From a checkpoint of a small transformer trained on Wikipedia.
Size: 12 layers, width 768, 12 heads of 64, MLP 3072 tanh GELU, 91.7M parameters.
Architecture: LayerNorm before each block, learned positions, biases, tied embeddings.
Training: a variant of Muon for these matrices, 730M tokens, 5568 steps.
Each number is 128 + 24 x the weight over its row's rms, rounded and kept within 0 to 255. Layers, rows and columns count from 0. Numbers have three digits each. The size before them is the row's rms in percent of the matrix's.

# down: layer 5 MLP down (transposed), 3072x768, rms 0.0222, rows 1198-1244, columns 448-511
# up: layer 5 MLP up, 3072x768, rms 0.0426, rows 1199-1244, columns 448-511
down1198 106:133129099106113126148134115197186139154140145125160140102128128111105127156139146105153121147091161161138110105138124170111151150064103142116160093107101123104096117124150151108120101131146100
up1199 106:143119141147093164119170117119103126161153143140154129114165118147120098108155122110145148126112151115156129156126132134137100153114156094095132163166153139115153163112181139140127089153121135
down1199 105:111127111125098168157141111112114127138130117110113163127158138120080086121095143127124111080144180135103097100110139158135160094124110137127128078121143132109137130160123104116120153178145161
up1200 102:130107143116147125115171139143106159132116127146128105126121099151107136123118138158098149092116132117139129156115130157165120122128144167128153097135120111133095163161121140119137123118121108
down1200 103:126108130094102103128152120095129145128103108146112097155088172107146155166072115099175124123125101117149144077119093129077189086116080130129156139093136139100146120135120105175135131140137126
up1201 097:078146137126157124155160092124169129145100121092180141141118111137092136126136158107160113140136122107146141124113174143084103151111149134140118126118157158101119107116150125131094140146170133
down1201 101:107132128127146175129127136184093145142149134116158094153127175171098087089143106141153148182121107146156131168133140102153138155152131113128076154076134131092147127160136099123125135152134129
up1202 105:114102118148153066144075093135146139154113127164092079075120130165116100115141137131114157125112106161114137129127101093097099152163145124185124134092107179098155085170106125096176105152118102
down1202 103:139115159109103130142100123116122139147151158146139073140097131118126119135127154102141093144164113116118165132145101074113146138148187158146137147073129103129127143084097124146106118138138118
up1203 101:125124129130130141110101135160116169121142158149176129150113112108124084135115100119117129109099171162142166126171137142100146110122097110140127131111186124116127114128145108133122132127117115
down1203 100:099065103154191143162145166126120081124109102173160166152142099130123164135143133082081086166129142135121109149116118120123142119162112107155103083170135117116126120123108122136101174143106094
up1204 108:168128099190092099097094135107154144178117091117125098138134100099111135126148153139102135150122126138142155130136186098125112135099169085141111125129136124096125150163195139136152118127144095
down1204 109:111118070164141167085118159074145125087140091142148154109121119067121161146126129125146100189119131092164129130150129077125102138158108056096136158137132165102139117138126104102155097123136123
up1205 108:106150099130093120100134134141092130123108099126143122158084068119137132091127122113118125092170134121073162125101063113058140156103194158092141159120155160131123113119102113105130106105099107
down1205 116:134173110134082125113139104107198107131139118111115154145142115090100109091095156139122124137124137146114158140147151144129114124145172112112111108087119093200105112096099114115115128066133084
up1206 098:196143129137157134120137122138103129142115158123126108149102154087141125100128112119114116089100128137144123100130139148149123152145147149135116182114107094144123156108112160093123158130103110
down1206 095:107133119109122093127130118100165118134091108134096125127144111108098136153158098106166164154120126134080118117166114168122146121114115136135134144151131105142123177140166129121160165124172163
up1207 100:116113120163135112146129115117113157130111121119140126114119184122116138142123098097131123119098169105191126148092121146121122103137109146087134102136149136143135115141124120126184142164136128
down1207 102:174115099095104121147181135112081118112159135161144148108133082166119149142117102110096098124151147101151108147156125113069093126133149108135083084123130113118143128106101122141095130118109108
up1208 107:147135123131126152105139171160120134123130102085117093087129170117111132058113110092127146140128166110124165110109143122145170105122149114093112136127137135123144144171137142142132097111146192
down1208 103:096120163130155119143137149077160112199096101098130136123117075166136143132119140142113098135098116105120124087123146142105076127080074136145127131180167142149098145105147115126169135145162094
up1209 100:100111135154114116137147088089142140070147117116149143119165106156093137085113103148119102126160138127177171132139112136138129085131135143141161131127133124167115169163072115084187103127130091
down1209 101:155143128121159126134133122141121129098137098149140129088116114125140161129151139097160127137144119188104147133163173131113101163161139096135143100111148120110140116112117129099124118141132179
up1210 104:143145154117142142099147114118110108115094122130058119121129114136157103137162170092103154133144126101118123117111144157128122130140112174102123138147079119147103110088147166117160139136107124
down1210 102:146142083137148126161126128135128109145158142146126142105145098155140164159110079111133155091092047128112097128118149115142094130111137118100124140134100113129118158165137162105129173124153158
up1211 099:133154123156119109168142119136167193163129151093090135119148115152123148137070104130147176104168108104108163109138078126170124118118153114165096154133126097148092123156127119095126152126106115
down1211 097:085169106087111113070101140128099096139132154134116158143108168151113084122124147122136116130102158114128143116171101148096122130131111172133147136173141117149071125090142120127119177174134121
up1212 101:177138146105130110152165169120135137147156146142141135164125129101134111150079136094182132123148112136143177151086096167142098094133133102147081106116127160132093156155148118092116095156140116
down1212 101:119117116189149131141090130128144099153142067108112165122096116153161096090102146115130114083170131095106141153094087142146145106144161111123127116121117108135108136144146111106126143156150144
up1213 094:134118156131163150123114112158119079147151112118155168112149148180105130094170145126136159143097159141130126141130171105107137081136117160161137122135155071163071130146166093130155156128132119
down1213 100:229118119101094122129145143123125151128118142138121141125107094125105101110172098126120117152122113140113154125095122120123125112136140131121133114149096149068140108130140124090112128174097127
up1214 101:134168140121092069112122107151142143133152136132189119159115094091110107142118151107153155130136141100152161146113127130139136123172109134107143110141105144135132128115128152117144152098116089
down1214 105:106106104102139121094159151110192088094149143146146170090144123144145121141129131137133162104160106122068133110108110098156123118120120116132092129171126137143108077090140118130163125135118149
up1215 093:068110153195129123127135140108131104158145130119125123121136120152105126109114182104085115115180082081123099132112125092117132128125139128095119176143137145156120164064116103106102119151171096
down1215 095:126121143124138131133090154132120089177149170129155121152109145129126126121178101135156086185121118150158174120173163114119126137095113095097125131146129114138151131167140139134103108109123116
up1216 101:135104102117138069115129154118118106112118123150148168138116131164118152102135120086137098158177141136113137185150114131119129135128107104116111205110131118170160138136144125120151109139149129
down1216 104:116091137109144154132122102158101122119100152123109137120123133117122083122110164119137081139116119116116119129124102113178148114152112163097148109139125126126122145125151141142103130114140098
up1217 100:091148136167115181107092140132121105156108162128097169136089109105109157144116155133139148151166094113097116101159117126113131105113107089100125127146135139149153134113106117126138161096118102
down1217 103:135118108087133099138119118085145110143085171126120103118132139126073118137118158128127105120128126182127186119118153109150125130155122144134121117125127134123115124144129166116102156160116159
up1218 100:148118128094125146129166116095118134159129126110137135165113137127116107098144112167129133067171109132106107128126114119162150088072135113150146108098157134162124139144143134153098170115084182
down1218 098:121103156125092116095126146123166090183140142126091129091078132148071131126154147129124116146103136107186119139151141144125142155109135131160069141133132135112150120143137123134162130158142053
up1219 101:118080116107141135121147125125127118121112113115106177111110131077106097154143137091142134110143114081116099128092113089092128098134131140166115143141112140107148127142140137094124070119153100
down1219 105:079156144111152145124114094142134121136112126133138135135112095114188124112116151131144150139091152147149169146136103126096128113112165091140137135129099075122130092128136122137149137142152104
up1220 091:119142149136111146099159141131085133105160103137157126133142135142105156144131130154103134124134105085130158138151133062089173116119129141157143144130120175137145116165162108129115083153127125
down1220 097:099128093172109115126126167157136110139110126114137129192150139123130139145150178138133084140109125113123083133128127133121129151136139106122137122119150175126128158134154111151130114092125140
up1221 099:131167128133130143104117105132081124100123125195105165142126144114075123152134174100078083125144157101113128109104131133140135108168144149123147174114129124140078130109161096143150117103154095
down1221 095:146097120127144137116144117151166122106135153112149105085116122189141141119119112158173157140180109093120168137125147173140101115163156124131113117147123121080178134164117093136140127169127162
up1222 097:129107101147179143146124119143140096088165121139125103108149141126148125162135126131103089124094154149150134127108119163135132118122106150118090137122125146152131087109090094149139108163091103
down1222 096:124118100134166157124137186169087115169090147137142127124090108139078175165149163133116107110146136143169114136068132142144116147122146075112157141179110145172080095168142114106118164132140127
up1223 102:137120111138099108109120113117141135147151134124112112121183131132115124158133175148153141161128171137099172149109150127124136127174156127101087114105139100153124167162101161124143149115134102
down1223 106:100131177138125167110102147106118097128133114138171123131123171134151118140161116145130126121116154081116131164105131130166093131129139154151116077135122174155146099071148088128116116161080115
up1224 100:117117120128155146093150144109097145089124123094102131139099096117100192134150130079131150116131101138153126109115133138112111100157075100146101147200134122124120140118148130126153095165132100
down1224 104:192103110139077097182168148136133093103098127120165097111148106150141134101094128111153126150111134152111127151122147103169160137144139126123128125131108159144169138156073135109130153093135114
up1225 098:140158114106119133184136141115119146175135136129110139140121165138146136132127124087115126171138130142104117141099158152133130207155124109128094131118140163134153099134147170064089095089141171
down1225 100:129131073129113089094137133119149097107121108172157113129150154116105125098119143148153115118147126096161103124142132099123142148097145116130137141149151097099132169127110071134163125159137112
up1226 101:109125087124132101121128159084142132155133141127120132143128136110105134136140138129125120148114102167156127095140121091103097138171095091123132110141126098146102109124111132109103132121141182
down1226 103:141143167135130159121060085149180179145116131151123107101095145143145120089158113126145169151125148128086120159137158150112096159100106146157158125127129106094106139107120120143120093150116106
up1227 095:128165119122170132096155119071125119124129140173135117119139122130087139148159127136073112178128168098156128116137097122148082134106150065161114113111104105130094136113131151149148102124072119
down1227 095:084134119130088125147098122153109122165123136103088154095072134139140179113123140144156079077118137138109152105138123099175118135145137146118121134124141153165150131104152130113141149113114076
up1228 093:143130147156153194117120140132156123085105124131140113171082115143151118130107124086132150131140127146126116129168136131139172135117166153089177098130150115132126125126112102142123097100146103
down1228 100:129097113111100120149117142069116140126108083089104167140145156082105144105161112116129124123158092138130106090112103129109116147183094131162113104107114159108095127099156150090136112145096145
up1229 095:086132153121152130134151087132132122139150106127085152127121120116175129127163114125109141121147105141107103089102177189087107089143137110127120156140126141146101160083038157127166161150133163
down1229 095:157139065159126168113149113134108098113129147144207117111075146105101152138138109147142118154087073100118192144138105067107121158113130110143154123118138105132120126145098121068130115103155117
up1230 089:096143118113124128153117177161129117152111148126136157126109127136110103108071152140124099133141150142195149119130105107194116140151119161123095110142114138109139123113115070142095124110145148
down1230 102:143124097161122112155159111118113141105126128147151124106166132144119105097134140112105154163105098102114131158114150122134097128131167137168136165124159098146118119117160104153148153108168146
up1231 101:114164193083131132141164157114102105141096131114180160128132148092095167113144122111142134159110096078136154093142169076114120118183106122130117119113138128164126166130145140095105136127126153
down1231 101:132096133151097132142141094179110120091165121130115112118136104128159109115126140138131130108110132103105141133158123144130118161130130128117139165131139107124113164103119145108110113161137154
up1232 101:113130146138084133081144135121145187139107099149114133103149127090153167111145119163100122101131148121122132134112098153134105129115139178092161133114149127138096102104131122129109107141165130
down1232 101:131108127168159131117100082097129197165133112120085132175101152159148166106104110147135110149141194134075100139140160143116143120137101159111120153150131116123156150126114088158140122159153135
up1233 095:110089116091142136112089132104134159095156120103112131142124093155158133124127142163090156096119141137132162134108126117165170108156114097119131127157167091063153129096134151098089123136137111
down1233 094:143175142142089143184117088202109125115155116113099135117110138112162130175116153120168084120115146130085101080107117127133116160094108139176152150135157168106059149147155128181095130125104171
up1234 099:092102143162144120132109148135099102128117143118170126139135147143118121101140110101139158102129197094149085116108114135143100132142096124097104087141157097113114142131093094131148146093101155
down1234 092:115141097103138142120134127117120120132129156145103151095111113181163127157126113109116119126108112097101064134159132124120155130100142163106126176096138155127141077170084133105076102121144104
up1235 106:101137188134150167110133180147131120108131115116106114168151172113123136143135115166151129129103121131136092120108107121154120120060099130082118112123121169126093121136128167146102118106112157
down1235 100:140082142130139125133112148092146152121126131137099167118112140104143121169144111107104176085162141158151132114121108080097138153112102080159069092134117151165148129109127142137167100103122138
up1236 095:111166108132106133133120125084091154141117115089120124110175138132107122120109135124112121149118108117113109156143194136122156124107122139116109103093179148134111152093153156110164124084144097
down1236 090:132075104144137148189149131141168138134123146130099159099102122170179137123121145116153125180124103105114180143088104116092167114144152084069094104134123112134059152139170122131148101136119118
up1237 097:124158088116111153130137149163134085101136103112105073114138122134134147125120159104126120153153147114093142120178053093124122092155150147117161151148157114127086171094159118147123118102137147
down1237 098:144108103112169101085107102096135121113078118122136130130144073096158132106161119112124127122129109111150139143114104141146142151111127113130101155078129134112146094137115143106174125097120117
up1238 101:124125106116066099128112097176103156152124124171158135089148126123091116106107155161136118146132133119138138087134156121154112126128112144098149128093143097112136105126136130074124117146111158
down1238 098:119140101132168147150138073088134101152167078085104089129125146131119126128138115140124111120147114149120078125149137112098095089122144097110122135128115125142141150126136138088103126128171113
up1239 099:120126103159155122118121093155110131120092139151149139135106106120129079143107107140126125146104154156136123140124151121121126154099088103119133117155153144198117094169127102116137118119122135
down1239 098:113111114159123075144144083104164130112142113109085174130156147133107069104124179121091157135125143123126109122113168118152153093098119141116145109161094087109107135138142124093110133135116154
up1240 099:140125142132106161142088147133119185127121148153113140113115130122160093112126143123160124117133169138192130144135133165108129131153164125103144136151117111124111172125148099091130133128134179
down1240 098:126177083137169142088132152108073143165119117094158112135144108158132118124124118116127143128110114084119152127127119117144122142117097151165105113143145120145143140091116142136112106152149141
up1241 102:126180081134148126136142098123119104148129120119135152139137136156112171143150127149119126131143127118167095104173142131152115139099169143114175135121133097133147083130111115146117144103095121
down1241 104:139085078143129133113134139156096156144109128125101139116125094091113106157143101113133170147136110150138127117113089132118105115146086125118119104107129145166124131141118114114122108110114135
up1242 099:157155132116118148128094130103104130140132126125126112124110094229101165154171126130124144140094127135153136165104149142114131095128109128108093107085099140136171151114140160134116122190091094
down1242 100:058123131103170144148143164135128133138126127156088150160107153087139133116109119169147121088067138135163120140155112136171113122166118177186152125158116093153113087122145099170110120070154122
up1243 099:147127147121113098173150130130140121133125129136086110117168128115131113104145114107164149184129127084162059135078103135100079120113109115114109147117172108162088127159125108128129129123086113
down1243 095:104145122105155195168151095160153144108182148099143117152150147129145181165112144134107113075153138127142151133116104123138119112141133167140145181114122104131133127126114151113131123115136111
up1244 104:151099099129162117129144140114157176154110096084123134104143141117122119102122120121127123124133120127141134135106163096113088144111115130134109141113094170134080175143129096153161168145174105
down1244 106:113139153111103144147110156139129165118134183123104130152149107071108141117136103100075127101127101127101102096109150102148152093123111105178116103122147108129159097114121162180159140125171078